{
  "n_layer": 13,
  "n_head": 6,
  "qk_norm": true,
  "attn_scale": 0.359,
  "bias": "none",
  "extras": ["some layers without positions", "some layers without attention", "local attention windows", "shifted keys", "gated attention", "exclusive self-attention", "value embeddings", "hashed n-gram embeddings", "an embedding shortcut", "learned residual scales", "skips across layers", "capped logits"],
  "init_std_down": 0.00707,
  "lr": 0.00147,
  "beta2": 0.95,
  "final_lr_fraction": 0.03
}
Each number is 128 + 24 x the weight over its row's rms, rounded and kept within 0 to 255. Layers, rows and columns count from 0. Numbers have three digits each. The size before them is the row's rms in percent of the matrix's.

# layer 6 MLP up, 1152x192, rms 0.0983, rows 154-226, columns 96-191
095:151164114133142155078081126128165154127151117120115150139132111166122128090125133113142110147115103079119163130088092130100129117144119164164148100129102124107151144134140140155158176088099127155159137135162155105151163188188127136147120120133152172125102128117160116096134108103134177099
098:185125108145158128092136116138146124113101171147140126117104096108105132139156111132105100119162154101180119123124149126124128180145088111140084143108111119135121158137071096171117108129115162108105144148128096093107087158150163107115118069123147140084128115152123097100156115134113141141
099:123134110124131137129104129157121130145141083111120100107157149104156131152156114089059118123113077140147081144150153120109113170119125125129107153132125142163145132104130096132105100147146130146125074094128137128144145128113134085123151114124142110153109135149118114164141129057132107140
107:130130172130098140164140175126127145117145148171157088178106168151121135181084115187141200115158139095089123089145122145096134115118131129109107144157141103103105144078142100130135123171075109116134068142132128133109151131072117137129093139119124102088144126110164142119146131126127094111
096:144139102127118148103132148130103122107115093113096142137129095149171110180169109106162143117190096112161121151161104134135104142139153150082092152135139089148142135146098077129120089124094074096140113158136097151084133150139121119100147129147092090165159135141133053165150141153103118136
102:119118150149165120166154158087163145118125137147158138119126142107124161146142125126113135115112114143127150104103116108126128151110096121157146158139089150157126154140136143140107133087125101136155126132142166146133119118114121169153166131159089108156126113119086131137086101126166120133
090:115147110122116137124163130088151124127109136143092151106154126116110119196101146138173142155123162178111119196095101129076100144138102154135123168159102152138163098155155102106144132152101133124150103138136126142112096178097152096106125127148099138155108127151138071184164079124125109092
097:150144125135116112116152126160114098128119121137114139164123140094088119144109111112155100115111124114124114182141105128129090146143115159138126167114083148135160102149144150113107133161136086104105144112126133147120142106123126077145171137108160137147163159149114082119129087146156117143
095:141160145118108083158137125130136118129117113151119137156120137142127135137118095139133127160126145170153139134089083115121146101183162097125148116135111133144083073112123095143102077167104149161140101124166137139126147145134155095131166130170129128125100091145124142114093133125146135142
102:131142119101122151139104162117120135129146125108122137151137155150113155104107158140172134103115136132148116117114100102134093126129155082075106147130104127114131072117111129164117136137135115129159114127133128135086111110111159099102159123147142161154147119126133152165135136144158155100
094:186164188104139137113097153094149170135152124121122146152102099147064169128077133137128115100119138108099160166115123070123168097151138121139151118122116129126153129115101107124146136132138151177139133123128102123145145127109155140140113121102133143094112111106132123154152140135135122077
099:140128187126091109123116119111122130097100146123134134143137108139153152105140158116173080109123113149124098096101137138142099128128137137167101120085115172178150114132118084124117131137119154149150085152148125136130108162098166123128164148113087152124156112149106131086114130163118089126
092:103129167145181107094124134143090165120093169155123143108099126148145121157149130147122117119121126125125178150133144170120166143080136140091169112112177142140111151126113153160146111142077098136078113158127133151047132149120136100099150101124069124096133137075082127111143126115103169098
098:123137108189101117120128114129136135129127164148197131121140117108146076103113171101148135131152145154100136144120160148128136113142102162121168112113137072132114169124097107131115110120105162116144143146131102117134064130128128133151153083142110091134131140137066178144120138163139108132
106:125144118090162162150156126153152103118109101100097136125091113136170161158174175123149121107148096135138113152129125108119120141111103111113118129142112112104095184124131093151128176179174130139122111120123101123114140134122148147081135149112103126135145117131139158103139128131123132104
102:143127116146149143158119117081134142132133169115120119126100126144162175105119107089128104145141134096154121142119168152116147159119082121113197154115106108128159143105120142152137140139072108068121077114123112124121079104107134139170111116128133095099132126097133128107115124127130089081
094:144136095111081097061105150134103165112135154130117121097128110112134170107170107109125115128135132172089146108145148140142123099100105127160153128144143143115095191117118120129086097145129104124110101118143108144123093130144136073099086125149087189106146093167128122141152107119117107102
094:138114116096114146126122119120100155154108128133139128131122141149130156097098197124148105127096146105101112151131182149129111139183134111088157150123107161171141163155147142110124151164149109153126120126141141141118104155115126133097161151115115175089115099150109131097148144127107134115
100:117133115162096143133180103124101142123116138130152149139127132133119098117142122116136166102118140100129148096122141107134084107092082123147148113113117119136063127187105139143142108150073119144135116137137109116117108107118086163149132119145133120096124114150102154161158080129106163101
096:180166136114151128133102128176143171068121101105161170151122111130144125100141112173097136078138105127149181135087122123139154142174091079202113116155128147110152110160108111114122129132107133133085146126096150139128116138087095128130138138088111170067133169089090136137136125134131090137
100:108106133110140142162131100143121119106148129113145159122149077112141094110129154134163140109145142148145122157122173063147091146126127127093145127109082120096127116086107125120096128126140136125147122120173114122104159152113109100150166152126159146140166094134097155122147127162111140134
094:083118147074168126151155108111120096111132141118133182166137138111095113126158124107126122139119150118123148174105072120136063114118153110163121128158092140135143134147162093107122121118154170127108131135122125152172105171140092176125135130140165127156145111132143167135103125114105151120
103:154136154114083126145146127167156170114135118101174080169114129138160104103150128169116157151137111140112122094108113122093127128130143129126129143156158152176112113079121150147128113078091096134142128131129161126100127113129147134122126141134137130107158134128107140114107137132109131134
099:122156116106096102152120132174094157089064129125124149132158125131117150100078132101143110133122137123129132170136176118100115135169172191100115178117152124130148145170149121114137130082135142170098107124099112170161153146121127145173154131105136114157115091127122139120161070134135097097
097:131147091121114123115104137099138144130147097113156142142134082122094112143156117125092142137206104108058154120152197104103129105103125117094120111137104101110090154128110133136137095113137164155108146107111112163125117111163143109085114113165159109144120139157113143149160110130150143100
101:179142089134131104096114105081149135128114146130181152128134127091095118139154130114148123157120114145130181158134110143079088142124146126155116132078117131124109150083131118157089146165144106124104151135126154144123103136158131100118124096127136134137128161127142104112173156126126182161
096:123125114122129118100128129133109147168122149142126095123142115121109109161088132113162136131105133153142148138036151157097114082181104116133130139160102158112120102120132154163131109173133133150145137101163086117109119159119130102071159150156091136132089143135153138133120128129144116106
102:153123138115144147093082125132136126111108151135110138122110156122115139158106123142146145153182148146120141139134141167098132142113173170138114144142150119149111105161127118098132128188133111164123123116118162127155110136162157120105138110094103099096123166111098124126120082160150103147
100:142123111105120151160126141155097133101149135152134081147114173136134130116123104119140147126132111092122177115145096126112141131111132118109153116107128121145094116102142113137084147179101111145124113122139104152125153073111109116146145141114100081054174151138125140139096163116119129111
101:114122124140114107120124115119136138135142131177126159159124148116056149111112131125085158132144160135160149132113104136134135127088130148104155117165127103135109080110100100132087121111136089153107158115131139165161123167160120114131098104145132144107140094116115127134127035099141127076
091:149135135130122134125113122155132199111114137122116136115127144138155165152156128151153105155115154143128110168105123135117116063094085141085098156117118157135143153122146127132094142162109162132130119101137099121141124099128115126115115114127119182129172141118109153149112128081132087158
106:149180123127123122141107172114141128129145118115103085110113169126121154133152145092096137130141147108133131116146141146119127132140131160140132137147094134148158111131158118119096098132129123177124114119126125159120114143109123165109131108120092138085061125131122077156097138101117152156
098:120138152129143126139107121129102149118115138205147105163141134138146145098070127128053121115138072131114112126102092118145128122119105114122143159145125165172145117102118132108124112100130096072162136120108149139119129131161106111123170118098095141119141133150127097144092135124114150128
099:093159126150091146086149129150150170118096111145090149127109104106134133132182119141114096124151125142155138132110121094114113151155111114169139113085107101142153158101119070170122088128130083134162123114145155133149101180155137115181121129172139086124086154110087129153134128152105135092
102:100141095092130112133128163130106088127145117109094150099152135109162143107146192107141088164166102125143129157111164121141076109099114159152149128104113151141109127145095109144157130154158138112112123134149142121119107119121121132094167139135142083170132118150143121175120139111078143112
095:070134119141134107161128122149159129146115117122110097096138149087140130153113149137161097181118138150142110166130129121132096134176190110119152103145132112115135125138091144136140118149134159130136078070117126146107161123139131143090107150082128164133134107129136134114146116157126118080
096:120096128136134112158109123123097106115150132131135100109127130095120128134144149142130116121120059140142171105136154102143139103135118127102129135150116146117162189166135128092157157124087157093132110130146126113091121169151125149126148171119125152137090171149118122148138143123137126129
102:151125094125082108139126131149139149102175158110164125114086137121126127107121107131090139120134135134140169137110103150157105131159136090104125122118124110144080105115090111110115134083123114182163143132156128125093137115166104133100114126128141136127108164142070122107147104126121133160
100:144090107139123113118154112144176130100106125122125088096150093117108137158139167142114140145145134114119115094115143092147155090137173117103143078155137128135141122092128111153095093074165105141146133100166177135087144110100138146134159090094133128066147094113119090166108132119122115148
104:140177116112151148122131123156117101110162153089104141132138130123118121142106152202134155115105146126099138133129151138106151087119188119096134127127122131172146087123152083163130121093122152122102066129125124096121120181142096133118145103131139157081097154084031113121145165072136125110
108:124098147069079161126122134178115142139145126125133110158140169135153111155098118145091161118138107157131151116131125139107130128118130091109116111132099163153115128135138094146134114118120100069138122132156146095114100079122179124153152088071107109120150118133107179115142143120118082119
097:152138120152150109100115179127114155142111117145144133139104082117140211152094154126115104139137127067100149111141159114142152127144116103104162115108127144116081143109109114180109141135147096125125117129116164113133120119137123145138127153147112146149119126145142106123118145124127128116
102:100197121112109102153096117131107133118110128166134100105117110121150115155126109158139147138116098116140142157108127110081137128144155138097106141154163174145153142119150144186099117174105172103126122144131128142088107145138168121121112145097093135130107143123142172104167112139118129123
095:128124139143096175085162098121133065124103099136153184131141123125115163176133157119144095160109083106133163123115099136111090115163143141150155124106139106118145144122150129094122151155106109109174123109129146162122159140130131131113147137112134071158106156134151151140141107091123142102
106:085134128110172120107113135146131143145149109113109154170088121120126095141150155099117156111123142104137133110130166151122108142102134150152087177161104140174128125100109148171073120113102162136152125113126137131160118109125131111134174064124142155082105123133115093123162133103212151115
096:117114125142169152141157131157127160115133104104122099137146124071148159132101110094152139153119114133115147119111132085143122108105128098106140151147116110164157138106109142138098147155104152159134113135143149134113121103092125130120103117091161138078089136084130129174122121080122122099
094:146126163180145094101160136096158162149098141116134137129122144110186114161165113154130085136138085170112115127105100132151121127092145134127138130098141117119167136122139150104098135152162113139162122102135092095153128141079148120121091087113117123126169096114066167145131117148099127120
100:150196106118080133102090132117130101146085149137130131109101126100131124133161103082141118115124135099111189125125142132121120156143085156142113150157138177116131088164143137140115081147101134142099136120132154137183070145128163128093134120170120108102140119125143141127155118137146129058
097:135130127100117114131106127138096114138119162144163105157120085121057128113070165103160149145137092114128135136159133089114139079134137153134114178128170151123155162149139151118127135136147165121102104142111161126126141133120145130100115086107156118079109171150146098095101084135121143095
100:106105160146101112138161144145133130160126113161167089119103125122146156145096124144113125168140170093154126129107077156114042161108117145129148123138130141118138111094143121171109100123143141106115115121108169164112125120137094087124102153121114136091171169042167140126093114109108117132
109:076118132107187132151164125107146148132132143118143112124080112143170119138093118136129099153120106127141122161135113119110078127171141134095166122127078125135157102148144124151114123138133147150106094132101164154134140135097137173116132139141113125122150137080130166156157128114121151094
090:144136182128093138100111095080123156134129119120170167152117150100100128121128120170126109107157143136126155142177118133086125099121162168123180104095142092112115128101134138157113130156125169114123131126126113134100135106103071118090109102110148081136149140072132122147113116154129099107
103:136159097135158144089112106119147119104114124110099123134124119094133133096138134127116118113139103146175127178143126124124066101118126119164104084154114131160104109078112122109123153092121081158071125118103147134151129108119102141120127106146154098153155103077116091135165133142147149128
110:172162095094105134123123115159098112114137140117154105149093113135144174089097147114101131122112132098197139100119111142088088179132141095101151150141115185116111171126138116159145144137151105192105146121132142165111106129126125102090124081152082133076152138125105103103146140110140116152
106:114147114108101194148113137116108125134141103144125153109135130148152104180146139124149099123156138104088126106130120155143084100101099132152108131122113125147137115115133104114111155130112145155119117100122123135155132160161112126108137128125114096133141122151081134182132102106128101116
100:111163157110132131156156149118117089109113176136174141130137138156122111150163108121133089104155118111178179152120095138151153116167122119157132129096127103108129133150088134133109120097142117090173095146126119148139134143165149103137105101165120149128127149098126128183145129073151127118
097:149166128164143165123134124125121121141111134114150111139167115107153139150097082139120107136143137052092161109131137124124128142102129105133149161135142134178148135109147142144127131078135148122125139121141129140089095142111113106095112091105121123121160156086128131153127163136148125093
096:126131125147088111157131126084130081147136117112158060159143131082144115173070165137134124155138114122135099150145154114117159139106114147085148113089152110131132142111123147119122109129153109129131126149118112128131122171081127135152171139115130111101109180127125190145080111100111109084
096:065128152124123080145098143122128128134116145153132148156107134120105180173094169175122134140114156096134167182119160077137124148120147188093152141125094164117157128085115139107115101127126155145119125132160106152097100122155117116156117122083128159122133162101135094116113129112160143158
102:146155127128116111081111130112135134105128147172137147128134155100084135118127136104145098139163126146136142157119136115147120083144129099121133104118130114149132170155125124149132153164152073146066139113151150148136104135156129103152150107122149087121166125132117101133085095093103129133
092:100108125119146100113125131139129130126127150100122131118130094164110148179123133124158100127119117164129092110156103156084115122131123089155123105072155164139141138129117131133093098154131120179148076107118108177187123186130117140132130178119154121132131166157114126135105114114157066107
119:134159128156135067115107144145111152135125154131161084148138117133105126156100127164114134151125134095157135134112137101125098119115083143154114124108069147102145140132115083145136154172119110112097066107174110138149126125140109147159152076145127148122156129092109127097151104127134136143
089:103120100153147168124128123164072110080127149142139094145085115149135127097103095123168128108132167094134145131121108143147136153134137137165152114127156158090188121140142080139118102108130137099148115119125131121133096125142146124086164146144125127152071119093141137195084140141120144168
096:134131111111109100091109130112108110085151147157137151119135142123117142135119114102142116139137124132138156126117093142123146104141095107069149119132131119129169188123151135113141141142192111135075118113149093156123133136119113118126175131139137140150119111157134068142115106117127111120
102:108128123111098122126120108125159187133088150126142110139129157158138136181146112114162126171120138164101115107129144147127134160108138094119132112134115153139076116146165105112079172123090161139139132108119122130109114140123084117124139120132143120135117119099128146100104116117109096118
111:145119162113095143154111166116110135122107125142133150124083114111118150120130130184141170109133067090177128084126134138123107095156134096122125143126133163118167107135075130111138140102110103157129128121131124141106138141111142119094167119107190111128133117129136102119118097140165144129
095:073129144094117113113104129144103124130151152135120103140119094147146154095144111149177146119155112160115131157115142112144146104151182139100127165169127144163123155199114109126131103134114143125117105125158147101098155103139096120064144150135130125147099105154098143102135106113115051100
089:143155116099136160128127102127110113122108130125115142180129089154079132083136137153141138126144132114135167111126096113128147100167138148081174128138127111108156135135088158140087129109144134091167122093170089124162096117095130126111131100105132103120148093057135101148111110143140167114
098:114135133092105175139135116118127144124121115165142156130101146086139132144097151123141094122148148134121118146134091078158094165129186107056146146142124138098148131122122117121119100115152125130137112094114174095106143095161120114152159090103143146136124113116141100127098134090123113154
099:133161102110119150162152128145137102124162132113150094156135121123091143156106150199114130124130134154113097122156156102093106123183136186123124099112110130167115163135100136140137149081087103139115109109155101084140139112138101088142100166122096161109123116096121191146161135134117136110
103:128188117120156120116148106120172133143134127105131120125113157097135117142156124157088098164145053123151138142145135113145108106133120130137110142080136118113096174123128129150097157171115103186125118093157103107146103115134139132113137127100116107159126139097146081084152135137138098123
103:114151126142091125112175115172144124129066122089124128137117141130141120158112129131169124153142141154170115163108107131146102139126133127130185122107122115141147122098143102147119137144150168167102100128138191132103128134106076104162147094117109133092144136128113106168186059133136144111
114:115191109090107153128107136122104120124138144151133100147138142116141150096106157119147147139114132118116169105143083087151135094152165129161126138154124149130131134128125095114121139128141128106122127108157125118078079114131068144099132100123092156172099110123119104102145136138110106117
# layer 6 MLP down (transposed), 1152x192, rms 0.09, rows 154-225, columns 96-191
096:153111073135157150156154120106100089113120101130128130123138091121124129108154108150152109134134163094142125136087110092130161091146142149146121080107182101120121145146102130093125091119105126124124104126109092126115200118125079117128137072166129112150152124142145102134146131116086106109
104:123111112130128160100104108117143129135158139113100175139118078118132124109127129114161134160160170151102113139171159157160110166107137120106104142109123100155133115137154140097136125127097117140120141134152125151164099109141133135113094094146123146111082155102146141128099121132083162099
102:081128097125167116125145146155108138114134158178118149136108141127080130119128119108136150106078137157100158151143107133134145129135132139178126133113150150105132143114090124116138128140136161113140108161153101145136117136152123085098106121121109137143163155139136173176170106108088135098
112:112091123149195148121111122090062135120135167139130155078127166168115110128121128134103133101164137129152130135126139192175126125138090161124142171132139130083133163092131108122150135161172137130152157108143092121121160119161130147144148083130116164152125169075142131094139141162134122119
097:166112120163109106096090120119110170062147117130148141134114129183117127089165079099135111067148154142108161123122098115133151150114129102125142124161180133147178189078166086085114119121155138110118139106115123126107124101099143099127102103121173148154141127121135107165132116084125122133
106:162112133125109151124128165055130094152137138131117112134129115120120116131146107136087150144106135129087115125134127149141123097132110144149125117157080100128133119113157141123124129093152130107151130177067154140127099116148082104137149139142111136131090118144136079130092088107135123135
091:118114128123091135120083092114120142129118134144190104150111111100130141091145119112115150150161124086135150141115158137132153091092165116165121125141150075118089158136171134096108182110177104171105147098131165096130147119112117159126090142128132152104156140127130154131119144123148158143
098:134130153118142166129169101146128174093095143126131104101157108152072101094169121132152153076121140131152135127102150158149140136127115128092112111126152149172104104117122093150110113159105106162134163115129109170166114125101131129102185141121131111096150100110156119105141130127158138125
096:095154125169115112118109049089097102126116075128122133163098158120138126104102114110142143100109122126102069173077085133170140121133129129141121124132116155172107128116100172134133152134127113156113112096127099118132162115135111132144132143172147120150130109166090143125112147148106145126
103:145123113148091112123085160135075119148110109115138160103137111124105125117129124120155141137113138102101104135154091142143122111131114112095089146122131153100129148133104142141142093101112123155137133124125158143155140086161113099156115119168100122171148149184160160119141098146122131132
094:100113116112107115123185149110132105200123102132136143087091146104116123149124143150130104114117088160145116140127125112090073097130132186145134102114142142149133091090131136113133147135117092111121152134147153128137118154160146101117128139117100126147167139113148128088126146114124130177
102:111129159080119106139141132129116106130133128185150090145158137130140141100090122106144136115141153136157170112091155121147130121074167152110151130112135135134111113153110127139135057072158132134138128084099136139156151122162149147135132127118098139136109150107151094092151140100159132092
093:126126155110146114094132142132125118136164112127062151149159091119115171143156148140126084114137142111161127169133111170149136142095148081137132088113134114099127143119112122134153107123127142124120149098116138166144130110160137156136122086153149090133083169141142151095177107105162137095
101:123159123091151143152093082169162123155117168135132178133139125104150131147114137142112166117131134113131128125101134136142135142141112121179113178122157164114171099124108153132130135095106151117092153116120086119140124141162100154108150129072124128139127152088108143113097148110131123120
107:143116122151140138096149143136151120123142133200142152152117081156139154126184136111146137088136137123123168167107135114145120125089098140120134106138137107113140128106151076079127121121123130130167146131131137151145129125131138132090144100148086127115118149137129169124153117094135105118
099:135101126082116147161144100141158100146138118114098168117126133128159122156123136104128106100119146105133134140072088163106124139093142083131127140124136154118114102111165078156126164133125120118139134133161120092174143142135134163165144101104138112098108111111166106102084124118121138056
097:118122166119105087166197078130134127130104122109116122094157111131122118119111075105155130113104152156116157114106138137112127124140136164135109101118108153112089081122079164143097170127127109131107117151122136118125129121127154104097131149100128144123170100149210138175180119117118133149
098:132134107115123144132174189167148090142085083153128131115110131121145137130105109159118107080134154138143125133159144176117146163122119102148147057139137174126106132145120121139164145118147064117167101150089157151134168093120128117103152128126083103086115119169166155121106129112108098135
094:116084082179170117122123154142107117128138163149103155150124140151155114127105106135104122075137095144117094118122143091160114129113142137123099116096126133120117095100151179130152160131131135138145142150119107110161130144100114173147111132139180060086165140133133142108117142130140138156
092:130168152101182144125120109152146149135150094067133114105122129132115150115153174151143170106093175174090119126108115102134120111176149141104151095113107142199135136145185145125126140129096148117130128127160117129132124141167073154112113123108080124125133137176127138135151167097134144118
101:113129098154170167147116129097136127096112122121137182136128139146127080133159151130158098112172149143116086120136132135163098145111150090120117142098135151105157088077161138128130111116150117174138094106135106141125123129149101090195105114124159137121127130125102078151118101127136136095
092:099106143092081113150129088091134112167145135146111147086129135111161148103138082129152155117136100080116101101119136125114130111136155104171106162127189126112130167116154108139134138123118150126114140134119102108103129120141122104098105154067116134102153152124128128071159123170136155126
103:130086115155145111122152137159136135121139098137154090097122110117136114158102106147177121102103133121113135102112143127116129118134137181084135079135123146130116120183106114154139134119143129141158127152068152110124151097151121113137126107120174162115147121116154161097100127146111127126
098:130118138126106163110114131165159155133126135113167167133163132145125161126157105090075158099140173130162155091138129164173130095130113109122158176138104111104123150091138106118092130126146133128124135122126125101144152136119115126135067118120128096142100163148110147137153149152097101106
100:158142106121122153106152165114100115088128098142092128120103132152110113067121117154148103097109106116189158127140083145137092133102144099121112111153147106104150110086152122139148108131120118145103134128106131112176131106102117116166154157136130100150171090128142152128124156176144122124
101:170099143146177126122122095167126149170132113136132165073097119148105145083105130128128132144102089144141083137103105132133156122116127154113120117109097099107125116148119138121108122098148097140157178141142123133150119141111133112141126120117124131138108104174123093124137100130150166152
097:169122123149123082080135106110134133176133137112107157112123101118140146142142129135115147081116161106114088097143108137120114120103130136097181098116128166065126149136131104126100128160094079128129186128123124133113143141093122102082134117154127119122109137125115123104111094158135101127
101:095112095109108083172168144103131123100103107133098168122161138137162074136153067138126164120143120116102106136146153135117154133086129079120127136139158116115111154168107150117129136116144145151145162141124132141152118149116114160093150109096137130144131069160145142166153128063095102147
097:103151139140184108083143167087110151129109066120126148133179149094179144156101135104130124132069108134119134121119094140103137168143136149117135123106168179074141131108125098123153136135141112138128131135140152145144170084117124160128116115151111138171134148168141132106114072099080118121
103:134124122184139117107140170096110117123146155138110060107147144163147157145097097100117159097104102095167138130144126151118130139130133142151143106113126138135112134118106128090133139133166130142130152149118055123103126145085119144148136132109151146122100080126081147129099100142123119105
091:151146099131127136114155142147114099132114128147137111118133142103103117110143121144111110135160164134123133136150112132077114147117131145081097155138100111145134072137129149122133123118123158138127043145126133142100098129110122127119151132149084111171138144147144092150137126139178178083
109:117140086152060110095156156118124146134131128121119165178169162155125119118140156135134141121113116144130154105118131136145139116113039107167122133112123133125116149143141117117080092110144150117106140168161129160087149137116108143116155124085109116085118154118167115118145156173171090115
091:141129113109121145115086109140094115082104126067144096100134138099177133170165143118121145109136144155100119132159096097110122118127104126166114112084124176124143167122155137123101164100128086138133128127111168116181135145120129102142217151128093139171130144149140139122142149130107135124
099:108157111120120177103116133111091131138136120121162148119111139175176120149116123109159103132095068096098140118133111122133103108091175144102143159149136150149160166147154124071134087096123090122136142123114144135088191152165137135134153131115135132118138131096160105128123131106117145130
101:154115123053138180150138155116134130125139165127084101112104130109148167138139175120105119091129123097149111120115177140102152137143157151118144157162132120088093130117148130105131116135147168136121126128153121102145116120173162101170127143144099171127129159096101095094139120110160133111
095:123144116152152110115157097086159155107136128115138170120127162140095142136135113150106206108098143091074138128152162140196135134123134124123108119111096129107168145098105159109137102108131121131144133141122112097158142148126089106101095153136096158129130116129070135125112193171092153103
098:164123119145155112148175108159140101164114116105105167144111099113136137117140086127063092167147134105124103150163112078110139123113121111123158145100124178150109144118110110143126123137138149128101098151153131154146109136088098099121151127139147131189125121171127130131132126116136115186
103:123099084134145088159125169144140125143126094063099127126155162124114119116131137156100140115150124137114128109144141150121092166124135103121096137134111107138062174138128124127126160120151132113113147139154122126161140121138122082140090094161140092175152158121127123131079120105171102095
100:158123089098119092118187094138107149139135101112083114100122147165143153126147157164121148134117154133113126099120073127139127128093129165116100111154127111166148153165139134096114151109141151124159080162126158111140133068106129116144148097157135092171161133126152063111127148111120157114
102:175143142137144141126103094134141157136151156157134138148138121128066125101126122096142123106114131108135126121171154190138143131168144138112125117106124116116078079154128132091149132138121133141085127155139140156120097130126153121106093085101139119130126123132104111084105137130156115142
104:160109102120178096136101105154127116143132159151112164143118145138114109135145154106129134127137151125109194148109134113164112114111124105164133107124078142127132127164172114096124140124106078138080123157133136147159123150146147116183120114111130203108154119142120167121117162146110131148
095:134148119145105113142140105186147097133131127126112102119133108106140123168151110114144160129138146135115122118064147138082157119143121140121147119136183148128101117134139118156143144127155125188144161136143092098156109110119153102132148196105115159108136131089126144179120149159175139124
098:168118122135113147147119099142108130154151136093120138127140155094109164123134111122091096127122185093135125111137146103150117124045174145112142101138145116161166101133146133107171114150127161119129108110142101113119103109137133143086086106063122094110122133113117132094114120172122116141
097:155183143161172142105113107130171101136126149134110102079147110120121158135099101133160168130152138125101127130117145128088088146151155118094160118178135117135163094139122147154089158124137113099124190112103085132141118105126104120139087107157130134096113137134127144118121073124139155159
106:078172154112142153152176144143139106076129138134173095126135132105105118132141122144142140118123139101136115096140130152105154133138136087101102142140148175115120108101112128172159104149119105164123148145110126135113150117140119101134147120109106135154149108116151136159072122090142143123
095:134109148114138113132121100135132152131146113123061097151134115135124162156092177104151093084091155138101112131129160141095164144178125118136114086141107125077131135122148172115092115122127080158093126156109163127111130118154154170116098166117173127111152120125121132120126107092134151095
100:121139099104134138134168069146155174165105129168070122142164167177154112133155091124123089096131136121123133097111112157082115130091165103108158143118138102082138160145118148088138123121159155180141119136097123108138145142152119152131149154132155137104115126120092159169134124136097125103
099:136196129138139109137139116098150142171111129126083106117129124126148118140170147101143157148118126103128132113105143120142131088114118107088115099138133108125105126147125079146117101094092135142146112102107182156167135154130096112154121113120140118104147093136109137107149155139125109127
095:110145110112120078175130090105142137125101103093121139103140046130109114111142141115134151124141117145131162135100152115130125105155136104115129135105109142116131128126127111109096152140086119143171145115149128109142111139134130146085113105136154178134126154087119116143097124169102147180
104:111139116101134114132173132068135146150147115094171118114140109114137123127139173179113113161129145121114131134126126098149095135113135111120096162103166121147181106162118115121098150089121127126114140096155160152093135142119167119109132140148118128176131127110107056184138177156169106133
111:119154083176177093131118152152144109135141156110106125144155158150157093108080138141135145176110134143098108143117136111077106124130161122155150100081118140154122150137072119140133131123076111125122134152097136116104162119074134116133121139110119103102121150151139131109084101123141135129
091:118121098141106066135079083095151096141085132117147148110114109110110122118093153130125154112108157121150126105144156155160101105144091186146132154133109133147077123132151102156168133123098147131117171119143121136119113110112129109073145166078126144172164146143126192163120139129120097133
099:160167091131118106146131111122152141123131153150093094103146122101143163092078161112123125145075079127100117146120124114119131094079117151133148144118152153111150117130128148138112089111128137123104113134114171110138145137128196124118092125157139124157169152122133093129128121118132133107
102:119127090107080135137156124120129142130127102093100129134173104142164139064143130100119109143149118117140144120155128120045139186155138129107100126079166169087112182139147132151151130105122109131117129126139126191136157153066152132107131106103150162135083124095158145138119194114124117109
105:145098138099130149138131165148167133146147130088125148120083100131113125110167142128112139108130159129139140127108133137112159121120086118187108132153154157128149123119159134085100126135108154156148175143132103110082107105088108080119137108107122116132144150138096109136161141131130113145
101:075133129157136133108112140125118166144139149106115124103175095107123161176121131129141133126093121090084130081152161132081122128120092176120127158111120159117153147139119179147138117150125100121136145075092153105133096124155129105146124118119128116134058146138113130174127108114123129116
094:164130078139181138179153122088113111088100095124119166110162118101130146087133107148116139124115136103122096109121140149154114139185091147125113113106193094116138143127097130118124105099125105101126119113111155098150122162102148074120141111133155160128137118128127105123108162115170106107
097:136126158158141144148165106148143081078120173065159161142141134160133072128123115095124138108134127110140121153160135089131154123160102117130099141098161110127107145110129148137122112133132115118157140118140155074125166111078120125110132126090170104160116123161116150149161132103082134142
101:145158135118125132130123028139083109153111157133162186086110150118144157115105142104151109165102138132154169153138151149149152091124125141149137103120106129119110090094152115087173144117117136125143128140121133123109149130117146150123113135152119110136080139129117121129111148109149161167
098:143110112134104106122144144166120130115118125154157142112108143120115156063090134108104128164105099164117109121157131162146159108162081161125127101134167137124128134126123070129118140098128094130107123109113117083140168129149138131120095127114130105126109137118164166132129129122160148127
097:133114110146167134150155111161094140136115135157089150131098087132154110165129114130118150138146115143124118112113122157147112117111160127110092123125124143138085138140113118142144096172118151154109106119133089171149156158188139109129104129167098117146108144146151127098163104149118108130
095:149119099124124095146164114118086149156112140112124121116081151138112131117141109161122147126097141136107126077122141131166122141120094160146110147117125125113157153109133135123154169099131143162112150119137136118110088118142123122101129152151096101146107111131118159124161140163152128153
091:069122104154099075121075145144108114184100131143130122124107123136155126154124163130166122128133119110086096129085127122127149143184111086145108123123147167133162126120136112138197112116148153112100170104120172097101130139107148154153134123134176123104159149131155129101129074132124152136
099:135084115119147094102120170183113088094074106097124154144135179138132102136110103133149093148139122129153130132093122146131094136182120146144117151132124130123150176104133140126147116130124111136120151126126110116142137139086140132163144170115146128119130142137142119143082133115129078098
103:105122110139105141150171096108191090127120189152130141126147099132185089134116149129111171156122149120063112118096124151133105115130198128115133142089090154136117127121179111112131146129120140102140163094158121121138092116128158138124150140147143131125164087134109157147107115158105088118
112:090099093149099158133155193084148111133134108104114147166104108173156152136112087178119141113138130100095127117116131128142109122114108156144142153166127127100166124115107109103163138113148127122134103128166091168146152149154134111135134097120113094097115143114145074139167155117162152138
096:117167090149129140142156049121126124145127115095092097126122134108090199105136101113172112126112164134174093126144118183076132162136094128113173158125137095160127118111184158138110139108119153117130079089136162117144131102119125134105109113166089073129126140129142127093131113152119137136
095:113126112159160085139124070149162128139118068111142115125107129134141118146143113136169165115158148154155101118129109153086123147106140140112114147168164114128120102122163130122167173141115124125133129095098152147166094129142137140125134124120141139180121108139127104159167124097153151107
100:134118127183131104145117116147095132137159154118106145132138111132097097128152130152149110132150146097128076098125081108199144122121139136139096109122102149068129165134093130119098136162113138128148109142118165152159117090091124130147094131105173116157142138152181148142152079126171124163
104:160150152155142089137118127181117114115120137180158136092116075144127108090119106133172104167117181172150152152175147078107123111119093139122101136127125077176121135106067168117115159146130157133113129103118158140151099115155136156139134106156101152116101127130088158171115122106154124132
101:145144178112167143143151122149186129078132101134140169119191097135094119125156156155087124108100132127106120098149138141110131120113126133114166140084115129125124117170136178109072085154129143122109099126129125156130149144164144120129102151073120158131152129142098095133174097117132127148
105:128144135113145122084168123132143132155129150119129081142166123125140079123084134150138136121127126139123068118117141138166155088123112081137157106093118105185159123152171095126104142136113139140135153160140149141140122156085181102114145105129139145107178083130132161119081122125112147107